Weights of a small transformer language model: 2 heads of 64, RMSNorm before each block.
Each number is 128 + 32 x the weight over its row's rms, rounded and kept within 0 to 255. Layers, rows and columns count from 0. Numbers have three digits each. The size before them is the row's rms in percent of the matrix's.

# layer 2 MLP up, 448x128, rms 0.0796, rows 269-377, columns 0-127
096:162092135107163134096136038108159122137117168121145187086105116141137127155106106098045163139175166053182136154097125146147123166159145143123143160171128071145114073097128179210145150178166125135083102174152173094110147116111125097176139155119103147102105086107167115110159062118150155116168180142107186179083145137121120162099129104144126137141140152114066094086121135101136128150081
082:071095144115181173097134071106117140175057153106134107135123140124178144111117128190121118088109105130074100138175084084176121118175129133115155132128152106083161118120175152081100045132187131157089139100159161095102095171136146144190176156077139127116113132129114092149110141135102189080193144093152154150120153091147118103081179123130147137088128097109119121123118087132218167150102
086:119135158148112169161156109079145026129133079121038117099147134104124120108101156140089120107096125149080112124102120094124112105118080122124108120122136039075172135058102106138158168125117100139163110127078114131103153086139183116107102100094182138136191177148119111103182158162166160144175128122089173092107126117095104154124110125144115085156119113151099100070094130088142122187053
110:123154200109162073150134099165144125145114115145139142127144096126177159124169153119107159143104157223111101192109175176041146120128115118077107099143121102129085100109161145135117079112097119172125112146136138102142122162149163165106097146144181119140102172103108129151146168131083117123171110140105105176162069088052181201118166150117096078107114105093127094115127116166102121062186
090:176106112146149141133118132178080143131093044081131083157185141137176105063061166152131138138141128135140146133202151145177132096129167136160111158143163176101165140110096127143126137089077165105159135147192174177110114122106148156128143167115066127126120135093131050113098095124157117143063082126193143200099141153176108147103102095166085167137113153133105109146093140153097152098125
102:122095142172112161134124137151090128091105183082132056142187084106135105169203127175114103115119107222083134092147140141183113101130046111099076179160109183175126147146131167123154156162159130093112131126130137123127120175120153168129195168114103190096132129113102118141091181181117059063129109114125094157161066130170151170116116131162113131126131118123142127105106138111104156137135
099:127109196159142137102125141140148134160181107100093147104068185115127127075085094103103123062133159093087180138109134145138133111143111140145130118151142127118127092125161117123114146087110100129130124145173162168133172182095076053125119118178154148055094103166137166087063113098075149128139088110165137158127132069076139108183083140124157125206097155068208105119102115132140154094104
089:082096161171145083044165116135073127118121100098171142132110089145126186127123136079069134118158124115112160114147162096131119146101186100092131125103144115098138114097082174115076103047157122117097190148113135146079112086161132094101180120050139106088065068088117170153061091085114128146099175074137119137117042127144124138128158122127126156137119103128143095147097124135167122137150
106:154149129102156146113134137160151176190134027103053170167084157124104092131120106105133175202156111101137174108158120133160171098118096167128160149169124104063096159187133115144142119111151118163117154123139141124125157130154095165048161170049149166152119144118138114116120131090057139096127137108067071159126082115126132098104143055128068154127162153130114118131110143104114087146132
089:121122073108095137193039131164098147152091151086119085135121146155069182111133178195110117115130094128145088127200135071166131129114111102161089083156132129079116136101134089135138095175132099165096159082148134077150135151185106130059132094135163154091144099160098136127105130122191110096124073153165141147116162131160162111107169150082159123156136126101205187146125127118135147142073
114:123113116070124184129095121147116053098135121160101127117160191109124200184089094132129171155114139103139151153143122153167091098179123110176125078064112088128140119145146141116164183115052108156049167170095065122171173121130131087146118162108156119141070127120110050117131131154123113122133122114089136158069180153079142116083140089152150114120127153137116087117182084139134082135153
087:081135177134125113046101086071187172169083127082108162168198137175106152166098088111111104133164133116129169103063119079153088166191105108136123109092151103137143125150172123118086124166135177117141123101115132105092068115062152084120090111091060133139133134133119124145178101137156102070087132090151189142120106160120129159138125149147166073129106142106100078135164095136155154154152
098:167058149101175161153145120081170175116143108060149147202138117141111143142073188092133152109102112162037149083117111118157172135214137137099097134094099096105121107103121090131145120101135145156119155079128100089105103117141150129180141156122133126121187135177137112122170144147090120120075066075158162123120103081149195117063120093121146108120128128113172160113107192119104156127157
091:132109115165129167099074123077134119162155060099078145097156152161106157160155092092076132133094122171139112149166162156036191079129123098113139108130159115183135116100095095132110168087115141218147109150106134150151110103162095151154142150142103096079106162158147107086141188102133089105106172152135113141124210178114124129165139134119164168079121119205144083134152107120152082126145
094:087088111097097111103113108087094148129171130169169161102168119125110112167062071166123146131110109187121093079139126113118150148124170175131084117074126060072046129109156153158072104189095055156141140138163141130168110140159106092103119179145140103098098111142094184129146172155166188082084112122117146085139118133095109123159111064115059114095158090112123089114125116122137126135110
095:126190141049169145184127125136160116174165120122152162099124150089142112132102112168167109129106070066140093112094169087193157111155156139167092141159120137187145133106132111162132127102158138065151081114059127187156139145065087149128144160134175102151124147149169132158111114098140160095141115150117129177186127126155118187149103100117122082036096081087091155134144144172125112110098
115:183091091162126128165118137111104125158113170157111098176163160144144086085111132192144115097148144141102096085089096081141133072103121143118074132138129092139092063086136121146076135083145104110164151129092146074129153161150086119162132174096166082073147123139121126118090085150104101082140096137181124127154118106188150090032135078122151137160137119131126094130066098156130158152222
132:093088175131177151129109125132111156078099137102108104157097125171153162168109141113113103143136130095139101139195138140138084147117123137132115077119178114109219148179170166095109091064184098191139108181137139098139141158122140126119127157154168157109145144168096146141103090129128143106184121122092095168020120127113134070169204116108159145117097108160146163163146070161184140158148
086:152113123174112079118094183181167101123145158166120132094075154107130167117182071092121122196147183137152159071104187191120126133154112159123131105102163102137118151144182108173095163147097123129099119168060152158104084153138099141148078106163123105126130092096121166152137118111142099096192080162134102127129169082150083071149117141151115111158160098172078140152151220141107163131125
076:104143135116154153133174146099161073120098095146088105070116126080107150175102151124163142139095136150109141190149139074204116162126069091115139111156089071113167080076108142132120173120082148150135104093120148159169070095080129084119139147134117131113163123096143114073104131137081157145144126145067092116227119156114150099031166118155163153117188122124139154110143122152083098144146
094:133146137122130049090121137105092123128099063082137132142164172094123109094037110109121171135166197067147112136155093131145129106094134142122140094104135160104133089103131171086099066061174123066194129123122140093094101184125120155097098111089165097150117177161114125167146081175060171149090168148126111077094153121091127111159143127094113128119083141123158173115122110174153142095139
102:122095113105131090125159132115126088106111136167107185128135147117138124118106090113063129090121142068121101114221058101174119095158119075169094163103134109084129153159161177110150110116122100085077108151151105128063062157128089144144122105144139158156097133177084107204194106133071149125120180082158135167089144113100192133115144097135158096108066104139163126092166149140129123133080
115:135115119166145094137174109074110102115092088140123142143124115147137149119093146091119134147169061121084132103084129116138096169153125144105160163141151165105146053090176128148156089120150170104137125089114144132091027179090146184157105163118102134065094069091146084107124082127111136187093135140079187051095142117095107107153122168098077136131143165100119112097143133197141152126076
118:171181052123126068124088186102180180100115171139109120106076036094147115129193075114082150100129120119142073070101110196065075188121138142194151145166152137132137169134145097137123148189120116137100074144111113130123163137132167100135093113135120159107139131116129126103146126159111135179119143128155111120105179105134141058132134200097102143172101143109129139100142119110133113169144
084:121085180137124115155143131178065196114114155088110136122125139131176123197116123146135056118086116055130109120082126144092170075129158144100135078106187109087168160132125163115111095117102106158124104142106152134163135133137071122127111146106132134119170166163137173125107133098098166079138056100162102212158087084166115114173177149119173124139153123100086114168138103106200118177158
102:105086088155116115190059153159064122170187143128146091152116112086168106138196097137123128125138075093192149144170138137168156190121114138134198112109129108171130113139103112167098117110125069105110116121131085106118085039130131182150150115159115148114149128174109110182176131121133168084129155129140153165072127166124095180147090147131143070086098143183127093171118132147144109142079
084:189146130122175167127185069092200160145115129110159133159080139102173082118115147153103147123109119160153090135133173127086152150149191098108114098131124130178091065134098096146133180134119132106123144123129066117149149142113130123123186161183121087154197125125103066176126154115104151053124174168127176165114152132124116106074154092138099110179205126108149141164155127194121115086148
102:116127100126168116128154178157144120153119107103171126181172112137089109152114082152058095115113092121143098100101104142160142086086088117133143124118179160080113125154121132152138159149112154138160101071083076092062067105134094154208113103112189143139125131152180123081126124131134129080135107176158080091135159083136125145162142186114167142152128087071078121149035100106158070135098
092:190133173140053132156143143121127137168130129070142135182104137143104126107138104152103127163089123130191149091108159086074094075137105088102063183140139139158164159091114110112138150077123083198132165139135111165114110117103127069118151162106137155077068147069113153135073169122132151103193131087142134151082123113099172086205109184152111141096181098087155113153124122093124112120107
099:112109142152188069170140117199156114107076140103142106106111145106108087138106140137137114132140130182175132145181167157134109099135089128089152131160104112090093129104145073128146139080133176125101104098129205074100184133125163120142173121138111154122171165162128178175060124171133133164104173101166108117163206130091158159115097172152154126148160072208154147154188156140082137128139
094:155148173115115105140121073088164115135127161132128167137135160149150096161172156116128099130127124187088145114104155145068168116132141160168142105121145172172125110064145051148151117148114165065102182124080118075098175155091124125131182122112113102113135189149169160115180142161150102159056138152155142069125167093166128132136118108183056162139137106158063130123070126123120051100117
111:071147083124129050164085151181124123113141108107120130172166127138123171105142139108145135163157124162107182169187114175103115151170110153098120065157135156135178153098128134128117124156146170100149117056134132169099091104198180155101127076149179183137087102179133142119109154141124131105127138153096157066144130097113166183136109148117133184170164155132099072112148121103026149136126
109:130156182127099142134105112119109070131171168130137125115194081098085182066093049103156128093147126122080159105129121190121118113213089146107113109168114142169159151167172086113136123205102106105128135161111123117156109135136115140112073107152131178116067140122145100133130121086129111181173067070161087073134140166133172143149118176119105151157107097090089161138146135119159148141065
108:184102136039082048127118101093170138127152081111147080106130114143132131145104150098145172127082152123084178155119151144117150105106152117128195084126107200100124086137135041097184104101148138179127093185117086170076112109080082124094136158135097115122093122138136088085099135098112119162156118161198125188108120154146082145169087106086121146119161150125145130151121108122130082102119
096:142139067104119167114146161170152123094214122065153098176070097093086095081101111086102122107129097142121143142165066146125069121133110102113139151135121143148131085136064099055101128120197086137146077096144123082145162096139096101137127171097090099108161136139148132133145081090172164119091138078112124131042109085114167079154125114149118108159120151103187100100131131141181169141143
084:157139123158144160145099121103208140161136162108143085162138132146098122145083105124092085129129158068120106075119074165157149114101105167096156106114086045150124175187117147099147115181133118151069131118153116156128111129192113100107164156082137124146124120111158131098140127088150059123131105120074085167152128112117107083135115077097132164067123113120076149112078137058161228146105
081:161059163137178087123138150091131150095128079065123132067143120168144163116136136124144145129155130126176123090085127074108087167130123142089154152131096126132130076142099065151095162140172129146088147134186175124117116079157150147127166140107129114186134089138110227186118107109145121085150132088175160081201136128122199120129078125180088136139099115109147118127151123091101173181170
089:130106133142190160102178147144117083125102167171161086144123190137175175083183152208144092091106096119187094143128112153128173102128092087086125118178099146119151136161117129153087122154119162107102142121139147132080151172096063126157124137102101135120144160107128158068098140169118133096183209116066139162106160112111068078151097129143121082155144138086056129145083104105085138124114
112:114119163131174092134139144219083141197149136170157165147092137104188157120153107126113134110140106118133104155167114168124108167108234171207078107161109158111189190165099129184138120079092167123127154129127100158129184078114143078165138119139149105111124121092160153110086135105110078092167111154156138141131093082174139091132140096150158074127094111166142146144140128156133093103154
093:089147131129155137123095102134110169139127100141063134197126125143157106177095097080144158083163138168171153125173143106142151097088143124151132159069137154153116140082161181143167116110146121085170174116122095128121135156162119152133104111150142115178125115129098089126177103113122206098158061140172139164139125096148190159157081201127105107137043147105122147130181133185143200130061
104:075179093083168104101147150087190086180149113135097164183127209112109109127074111126148104142159071096147102153090136117114112037135132118096116072139123122073109099105096151135081152131119130210105089086156121096093163163169121101143086154138129128104170138095127130152144138168114107163129167163085110088128138107143096080083152148131149104095141151130134099083161117102065125108196
099:065109115135153128121126054138079101053127159164076102083098114080125156095153076153221129116113142100171118121138181109093115165130131111152155138129139173195120155149107121128090100104090167130090151123137184095149143145098090144156095066128062131130136138114102144119132129102182116195130122142183188106111111209095109145087103156165166109117103105141130150155151146128180121094089
119:140114086164110127128117093179102143071134151143131068130080071090151121083133141120182057072175140128181089123130093129110189041125129116164156102076106197157135099148096142116140128132132159099158108126124149164110121080167125105146128074146155120061140120114170078100094144137096125103172118171159113100144181087150133108143156181113095144174102080132114159085140108202158118105135
103:108100130186152087185103103073152100113053109135094129100147109122094114152157130185150140180185106143135153142172158167079121133151073114055106140153105093110163120109154113159125155079141148101186138109135150207075156112111141123085159119133134133139206162107142158141215137117153128094102133092093089093081091134152116102063096119122141115122056156147146101086084139117131117116129
083:122090108177099122104120083101137140112137113142128081073139109155146099126081084115126146160117124062127155151110149124063098122119149109163059131125143141191164153153141125133165129144158120160196135086140143175128068094176088147150102081092138165150114112105156117148097088133159136203087094128171117166113136141223144119148102084062148203172124095162092127148111176148075148117099
087:185146090109104147098152143185165142153135070121135163166118116101151124145026104170163150114088125164190124139090131144126152144089213144124229119134103157190104087149141109147159174151130075109109114097138092125125197107105115089121123143172131131131161148175150118146160086177138139101097127097104113128142141137146183102112132159103133135218134145098117133146094164154137188160150
124:131168198147118064123131068130112158139110143112111069161114132104157148146140148117131208112162192169104098135053176158150119095203130094114133147123187170136139096116131069128129110212142164140158139131106122078126084144107122127122129099100140097110092135081088123138168140108068131159177104080151168110127100122088170147088111180194111166127080138085152123110134085136122108174115
088:110158193101144129130102047111127140121119123158183098124162159139121146093121157102139122196137096149081149118104144141211114069096103168126141103109084112047132075131094138126149126164087099082101108110117106096077141156106136112165087174095177131101138162119102126123168130127128146136123064187113067144178018146097067093113128134102137153131144115135132105182095092100136130132136
092:133131141101129208124097126122084093112082112186095157151137141226168115132146190115145126121175190125086159119179148133149162121148076148148156172058112131170171146137114176103210134103120141101171100093117185079126131108107108136105149112108155202185101177105105146137171100126139138097095116126156116137148142145130202146130088126113163131093107136139155152069077110138114154108114
099:114115174143117166119172088143122130154114090122090083138120120147154061141084153073102099132114124150106141140158120096173203124125161139053104078087101122137143116157104121077184146142109128102164151163099127156076091077134132167166147185106148153146129115070100140114182083089076144143103193115152113147145060147120129174139108094134133184065105101156166054146072089143113125110133
098:159119154145155085139125082116122135119183154136115108053136155121129094091208128159151087191083141074111075155082128175110171157120092185120170104138168145104136127127107107087116137122156108112092146080065116109164162113073112198121104099173171169133101069147105093044144112153110094119167118115075146109130186126114137141099175111116184097158164116094116155138111094110160120152135
081:144127126161123140150128144100171044145158122120045161138109112156157121091077042142147176107137104114091134139142114118099174097086115119139167102171129121071169106127099108082113058097110103144103204075123102134066089153123096168137124108149234088148090140170109080103108156140105134107136159116102131087161138085143132074138109133161202125131140139136136122139170169126150114106139
075:118110182138105136083113103121180165152103208072113169110071160092097102083154198107112106132125125134101150090147145123173126138145128081156161201094092185109142122137156124078145101129136166121101180133166173080107152161054132111163157131172108165144129135144158104168106125141077052152103080114161179141124182165135136136125107156127043159080147118118114150122154162127133130139098
119:128114106103149122156141051177135115168134132127125228074154101150132130162159109132065127155099156158108136091137154133028131108159114097110173114123096091146102135073171146181125172162159131092105179165155167140073116131067120189117124106138079135128163154107168141099149135115112107101058095107101080106093125135060114123142077127111145064149121147128117091115061154129116120131141
097:216158144081117129146142138156132103075114127148113132082127152144166152089149091144188210142142139104141141124097140100094185159166108153106137192129077126167095101121144139179144136159069112016106134117116159165100097110103069117058153140138154135130112147114084107169135067157112140122135103100073101118101123073104136154121102123150112173119107106134143102097091180072078151109139
100:117190125097171176098146191133183130202132191154115135149090117202114142128128140098080142186083176125135102205104155146078128088179120112134119113168181081109107168125154106151127092155161174115082104103120102158168130088157123149098154112140153145120098195094135128116155134120139136117126121194125127142203136168138135154154135092106139143104140099157084108158095145047148080138109
082:113097157134069196119143143078176069161146181164193120118149153139159131126179128125151186103077193097104153112119083189088133082122136073119119105133131106142103154139084152096097164139073099182092081123129160068188114140129111126090149146115096138152092110162102158124127142088105130150119152128074103116071215134080138179122122151131133147095086085127158109111140106098094107167124
098:126194109130117143137167141123169106088082142178161122148159042084162123079153166116154146154099120128129141110099151187110103133114142108151142102135120122143191132109132122132153106150077095127164132087072100102204136092098109093156134080165143134140086070128128003148156189181172113119159056098110103153128128146139088163150119139153150188134111124111161153130106138110175099136155
088:142121118090123148138133151155190129126116090164143036137129145147132114113167121179172114170133128160163087192145133120142174152064142107124168098132163130073137077147090187171150102095148105166101065078131158146122147131133098097094151191101111145128121138116089161141084076118075098195153089153164091161115120135156082140098103138104096188134094102120127163080122123125140034130104
088:127076129164140149105091112135147090117137094094095118118072115129092128145111215031112151120116148124183099112111109111168137130121119074084217116091152051117132108124118184095088138142135172160167123129141067121132121145117115108137157118115118092173151159118155129152143194127177120088161189139143082155143140124185125172159154099143142196136094092161136107173120109146164191168126
082:153141106118083189157141160178146092057144109187055115158148145111145098125190180131156137128139149125166117163143132171145110127132117161084122103107114130139081130097151172156095166141145080142175121192113125126122164200155065108138143123167087167157135137120124173114152179160108137111178125209127119097170165131079068122090145056154117176122140142116148147164127143133077110179151
095:134141093135153090088055112118129112155079163069167157097091151085167087125108175142143151137157105205114153090144119122155080134156104035149062066112089162140111157138152150097140098137111096117140125141129066115088106135129132140094149170117073134201155136126131082136105108110033136143137161120101148153131152115157159068123122085135144104161165069111112170091106152130081143137151
093:154092133093161109112117081116163212135132142142112171079118180116154095116100094151170144126119176055103154206116151175170126145157121146158112111162090176173146142129148108162121103126180111150099140094156151148114136095098055143104099118205172115165139058107195142114210163150123139130163135143121166145098117140172114166133114190109169085106148108137127125148101112158155091118096
095:096128100120146125088123141108098037150097147144091189099157142153131129092138121145095074107141105105135146131130134116174100086027092078145135107154110191162175139173083107129087137118090069135119094118120158094131138147102113082103104098155110117105139163147187128075150131161099117126148156090114054152170178155119145163097136202119135184079068073112133142101150079152116124100126
096:061178180164147181136094148199080118152148141151125130137196160116091153078114135152152148137134075104131122083195104127139122101119159162110155099133115100125071128152092142154162183151182163160097143083133143193130085117118128133117096114135085141102146120044113077167151096095129109124076085127121134092121103156142103092066095109152114126105173170113184142133128113188107063097125
102:162126182118139162119166124117115093143151154150096131124048134115145116070184126132160171099082135129104110098154091133113101108139116175133121123106111153081147127124114146109099116130166041131085087144126137051099115185123126141122099197155077128120142046160101147180203043098098093130165148129112130127124177189117095155137149164122109108122091081164136177136194132125166143115104
109:171143145184134117173128143113135174108100093108130159119078055104104140127132092165128132082109135080115161096137097060086108151132181134199130173116083134091123117119100208137134132104105175096144128142145188103107138139163094097183136086130119135076137183151174116119112121132127159137101181101131149086052171159119177115157083134135096110087153171083108147142126171171164082066119
098:154163041141132109100090030096144108159137110136139120145128071127086157164097144164167135167105132162049102113105070109133141146166132084184139094124150134068143122111136156103145078149122167086125140122049083126116099121133147115153111131112090101112181149124143114075131182129100117082154139089094093184159129098138109079065144130096182078099121184137152124139115087176141123119138
094:094135195140089115082097153155118182125111129103081176117129170119119113110160084163160152183132174075097135140073143173110114152149108123118100131168086132110152139149149098143147097043147163157100119134178133082099166107106108085108067156133106109128140156143171136121109036142100125148146212096151189117120137189131121075126102109110187110126116079156141114128105099099123159188179
109:133116161096122178070093145168172109174082147133145096153173123107123146102153147152142103143117099160113134189143134129172116125140136124147147084145092080152069123150127129154188132149151100107071168133087124104162109069078060088151122069107074118151143151131091097079170117155168079094092147110140198096106155207171158078107138094127196146141096153142107157063118110129117121153112
132:166173063124100130181111117130186132109186158100153137112110059174109155142181134102157100108153119097094109101077101107112101167150136035189139097106152094116112124158099178128130126182187109134095097105094085102148128151202107074150200095144128126126133103190134117144078128128081066156124107135135139126133135081158157119122063123116131132144074168105104084153119109109141090140120
086:092166106135142206127115105153183110157093121124105125153154232110128124174158102158086113079083118141111128148127174127046162154115141126130082052104170097206114130074146148133130164049162106159147122086124129137192179141086079115109094122114113147160143157155136107087098130166168122099100116119165106157110153157134127142090125062115130138127167139156108132160117146188085113145136
093:135163225117179122167162101166110081097129161180122116131175125153148169101099131144183103139160116089153178121132104108143064079130118134125136137105079127121067155110096103142102138137133117096107158124132151089081088140107114131136134109166122148097131114140138093156124120156190130158109077155091080165144130134118064173119155219161198110049131074123089123082173148094108171124153
100:080164174081128096165107152081159153116156137106121093086103108046136087133133089150109077198086171174082117098126085119093119142121150108089191134180137160148138155150097079168104079146134107114100077153150165115157102166100180192108130120167126156183169166157122149142132156096126159109130156152116146103106134130125117121184179166100084144201151092106097163126135150137155144067131
089:080151074118134166135111108070064124149137141151095210074084065145110128144091152095144186112164133139084118096142090083070047130070077089188140144124092132165139136108122142135126123049149160165124121138131139077124145141105122153170123115121166141139077137135151159144133139134145110172135129064119117076134175169072144124100150103142084090132149063133104100197131104139120117111107
086:154147112142170079164114156078214135125108179150107129114110144115166137123127046093154155084096146129116124166102126156051141138107114102094098101130152148172137146141153120162090108132098068131131184099083130132186150087113068136115118176126082137116127094102075104164105177179156148063142105190119142169114200097148080168112125162128142126153126121170108143108155189176135108122170
126:101087117140176129057136106139153137170125057129109095149153178130187165054130175130105119113124137113138117139080176121177165142133133093096129159133155145159120159110104114157155155089109183136132130102134130178086174049080143166143104167110184147095144134053128137114177122159117093098062088168184149182173127096187132185115150161107126172106136127106171157141142142143136107095133
087:114124142133129140082068066166136150119059127091083165159100082098109134113178156106153169135115149102120098124127156121125108110170146052156165144150118132103135148125063109112077104065150084121153125130137103092166099102186114139121136154130115128091151120146117169055131157071120107114139105170199151133141154202079145139101091116212136127102071137179152117085157102165118077128172
101:122145103124107138091114108083148139160124115135157134176182147094098086157107135107117139086135131134189080131101173150140114154165195126121129108078076113128142108148104130120120137076100159069132132145149098191050120156146174148106102125126174172179153151125132129150091156053080177137089170127077146143127153075102109108136106154070151095137049212125134103120105097119093121056162
097:148116126150109164083064093122107132119125111044170068129122128172163130110107114180131100060118114117075151175142129144141172152145096121125165135086165178130167126117130107115137097114146066164146103145119119149077163110107171170094197137155113113174102112120131130128117184102093143086139087117182100192116096118131147094133090133122140082152108238128119158123125106150198171177095
076:106127173107181136107113142113119116118169102158062112098078153190163153193098097143166151073097117118103110127124112108090153068099226123098138090155114151105111156110135119179104136158096131111158165131104144085138127104175119127140090113067157124181122129070137113149201149162123058149085122137176085092189117149100176122161068161101169180120144109125145120161145124110154091140145
084:126127107119118129162133165124148150111174054114180082166117085139099096128116132162105122124120132173092025157161104135100062161136103130142131159081150082095164086117091071200089146129137138116152046152133104159142118068079098092104131136112116117147128149115099167142112154178126119119126093168141173158107146115118151177131093066072108114154114204115147144135128080161184090113100
104:096129131134120160116064078125096097174094130110106121119198070094123135059127080157146071098097118080095216108152135116182162131143158108127109122124097111143180149128183077105116137118159101111131125093188156138148141076076122103101169121143118133146115168109126157123064105175108143195107140162106060149123115130084111195124129117145135135088090126198104078124154176125159155131151
084:144170173110098141201131048104087077119198094140122138161156098089114115130201113132151141140139119178142109113115199168063092130166135145137131146106140086094138125048134129155074120093103083100130146066151130149121120146147141111113123128103113144198096093115161158156121129146131142092076095145158126106125090077114163154162108160122148089198133196119105112111116174149165115172179
117:078118113083145121090080132085104056138114157113128161142119123158093088167132140097120118138089149089104138153090145140123196131188152154152148077103139111103135086160124132167131119148129118135111052177128111201130070169158152123114105109174152151183073143134083165061157117102082153086178121139108083110165185150143111100167104144113075125090090134126116081066084072122109163116127
082:136122084147172152137107097127095067164113216102157171141238120181128080119080155147075103100187127125160125146090178147074097157141145144149105087114109138116117149168107102129115109146101137105093149095161093118082114105087070100109081119113147123193161115087117138111114045145144137077123123185123122137090111107117096131133113145170169105092146062142114129086088097129142114143153
076:145197064121150077133150159153120128082140117127119147118079119147154105150098109161108140115143105174140157130147144115111151176144159089176173174113145127083142114069076113147146165136124136119142132141089172124132117147175162138043135074147198157137113087122038116148160130097153156067138132057184053089097136092083198111159090125133130130154126136145114139086155164130081126158128
103:154139157097110171141136153159151106091161161157160142152145107141121165105156109120142109138085105128094164166117135140159123187151144118093172166168143032072118067146127094114066142124155078204085089099139124154153139118197168095143136126160151183100093123183117065144109108119125131134154035164085117158089110130105115114098153091081153136172135157103104108153174127097177110087142
069:177122065145156065096063090051114141112070100065067105108153131151094139116117114139085097133170114121121160125093196137115120192114033086099091132161150154112143117087135106136119092138127165097100159087101087134112141107100125183171084153091130146111120113091155110162064084178128078130068103105106148118159065127149112119116150119093147125138150129107141101092098125151102143120100
111:115121103105105127103192137148103121144132142168128209114101087158131144073110105122170111077073170101135153166046137117123129176097151172149203161116068145162146116116177098163093142102149130204125127105184102101067153104133170152112101101151152116151085113130155140127163127128172161172155125163133129089110121091156138144060119159155192103118127185072084117185132155111132132118103
105:127096130148138121126136140102172116174185096140135086121137059094135095144114112184156161133127104114152090149145111214162110096080070113059112101132160143135125128138124120105143221132135161187161082117155117143097025152123110162128158166139080145126105147089101155146186101103157127171051128155142159141128145139192122119140152173081160140155130122088163104145170138119116138139195
100:108229115152168159080112153119161180122198183111126161137114218117092118145104125129149137114124072064091118185110161173147150141165140099095143080114078131122069104113184064130139136165096177083094064130125088097110189181152076155122133092164146126148156155115159128136132138134151130113165121141114116123119121150096143129120098085132119101186124176169122124145099130139102147177148
097:135161112136141157144109087133170131170094148094087099120166121110096149133142106142107138051059106131137082092129186104121115180091134112124151164125112124099178088143102097164079117157094120121108165096127109132143147146069111162203155118193156127131140097147101116097093166166079139141175162129121144081174102092039054092116129074158141112141139124148132079136102128175123078048130
093:164108075114087090143172081136099123080088109126197151097083167151183161163088090124128118063110161083149155110123137125146122118141123114122114164145106107158104124155125109082056131079103070132153109117144138091147128145105074130107069155110099103097090107170157099128135115110089122096135102175091080097098130077124206141098121170132114117159141060157070148152075119178068140091105
099:120113200103133141173047101152078113111160102143086127121141139130114077121077085135155129139177137150144180145178116092138108138133161156119104096108123112107155157186140114065109060097133088107215189155139099104135117146230138080139113092109178149154137142178080122146079102140127196110136176128129080151130143089108125139135105125153172134133123133130144114117146087145157198163140
099:113154148123131040096117146126138090119057101143139088130175186145147129108158198150173069160145051075149149120125148169132100103149143091084146114139129092145153181121104139127160105147149130135090152113101108183125200133146101112130107116150173110124144083153139113058159182137165068148121115172118068094163154152120045144118138112102159152180078178120152133102119134161106119098109
111:125156100150115133151078166161228198145104137052189113119145131123093153160194123139058115098107106160071099129074134118122159152129132118108138127136155148098156133155087124100120128107119163142130118091176150146143172057182105180119116151174121106118191117098189162119126117162075062157126162127138171126135149090157114168123130096080100126182147114101082145134112153175151125168126
099:115123141129121139104159093041088113113201087137089134101149096093104141138101161122178206050102066163105150079167141124154116155132139125167134154205123129124155096117159139123097129072157149137107177129166132136192101153108126146131108118147121149198131130181042118142087086105097154097117174136181116086106061121131126140124121158141110136138138131099162144149163157188119084145161
099:134130086182144172168107165069123086100107175111109116141081078143111147144148096177085182151110175169150118089143119166076113116056110082193170126092160171133167096119117085115123129110151099155133097178125084107137115116143146178075107118104138107117163147163124135159123153148166166071205185120171097166128168076144134158111112163067085141111132149140068144120128083147121148164136
091:119137105145158156112137101117181164184075106139140073144105183114155122096115175104079113116139136154152101155099154138145133088077166187113171081099074147134193181129129154126169114110106205164133104119140173148116172085108187139157140096100139141184086156085159183120134161124126109126113168142130142095171147172177077120057126137101115104132197129134135190140140137064157137104147
085:110110081167185123128202178113118153117060111085085125173172166045116082116154152164106100121126098122143146119107172155095153110117098106109186118082121121055151077121144136179125126107132157113082106132115095143091128175122103161096121157124137121104084050119140088134096177125150124109101131123107133161123117022147085082106119160144155135155120165124081128078074144078135129116143
092:127150127110051089142144114066203098146116099191112146113160155147099076192116081105113116128097110142166160184092142178073078182150080130099084126155120171116108077084106164106115155127100110126143212134111102101123130124143168136178055163114153149173121153109154125094113126177153109167122177128124137157147162138114188134134123077134177140123112189116098156163125146147129110174135
106:160122087170126028131150087125161119153090173129115139118135135151178141085136121100135118135139117134174103105113182131106106072140092174122120110137146154133101148173134108097120111158203211176140093115117195162153118114130105164097063130146071170108110142091147176191106123111094101130154090136191094130172114121165150157129133176111151151068106093181093105161135177127095145181152
101:126134114174150156161064149159177129098060089128146077161123142194105134112172205140112084129127102136091142107121132137137155138124119116125132125136221108081196137153131183100209154115141121076108142124112079110182117118145144146115137088082154108142116118134054072083119117129054143075156116138145147109134092074187126142080138108098121165137155134151140116144084177120154124182129
120:103128186178161155056084106122127113146179134113116148176149113108135119161101123133146189158149111219100085141130132157123195044124108109108091105105099145135149168114085111115164103100125119110150131122153133138154192108142169147103101110076071134156147118149086122141137178131122144136051123039066158091162098141087161196115161149141112154124156143139153130155127177146112155138174
091:165146153103164136156174114094124163115110139105110105144110136134073080097119171168119129072056118164081157158173081099157144073087155108169172146094131128153094078084174097113131115129106103169088102135113099087125101148120100056156079083130105162139120102122127136106142165140128105041139139153171127119100138140080064139138095139179098061057088178099134148095129179140148116115108
088:125143168126140105134184139114156097174150172134083121074129169192161127087138141184066122108178119141128050092156119162109129126137140136090087129099126156147132158075149068161124128128159107166164157138148056054148174162166084151142057182142134138114146146169157170189134071138123057102150110169146089151117155107153137169101116149110151106136120124125150090156149194151115131149101
105:076165162166146156187192087110117154199087152122152175116056124141196124116134140088131112117151125124128164132113137157175165117132163070131160158106153125079126142090152080169155122166119120176094087090098133138191109142127110107109123122165197100113088066107093138105141171130054152098175124095144103153131177162112114092179177165111106168132178145094148130126140140186145138104126
083:139105188063178173089159141137123142151158129122088149132129171174153136068078143137120138167072095136149096158079140153142120111173171140103136170166121115142149135144181108107155142082121144116086029125117172111153091162122104095143137141181067157146172180131172128146129179085145119085140124147158171190100130151150095139121099141152116131123073123121077119147059118143204123158087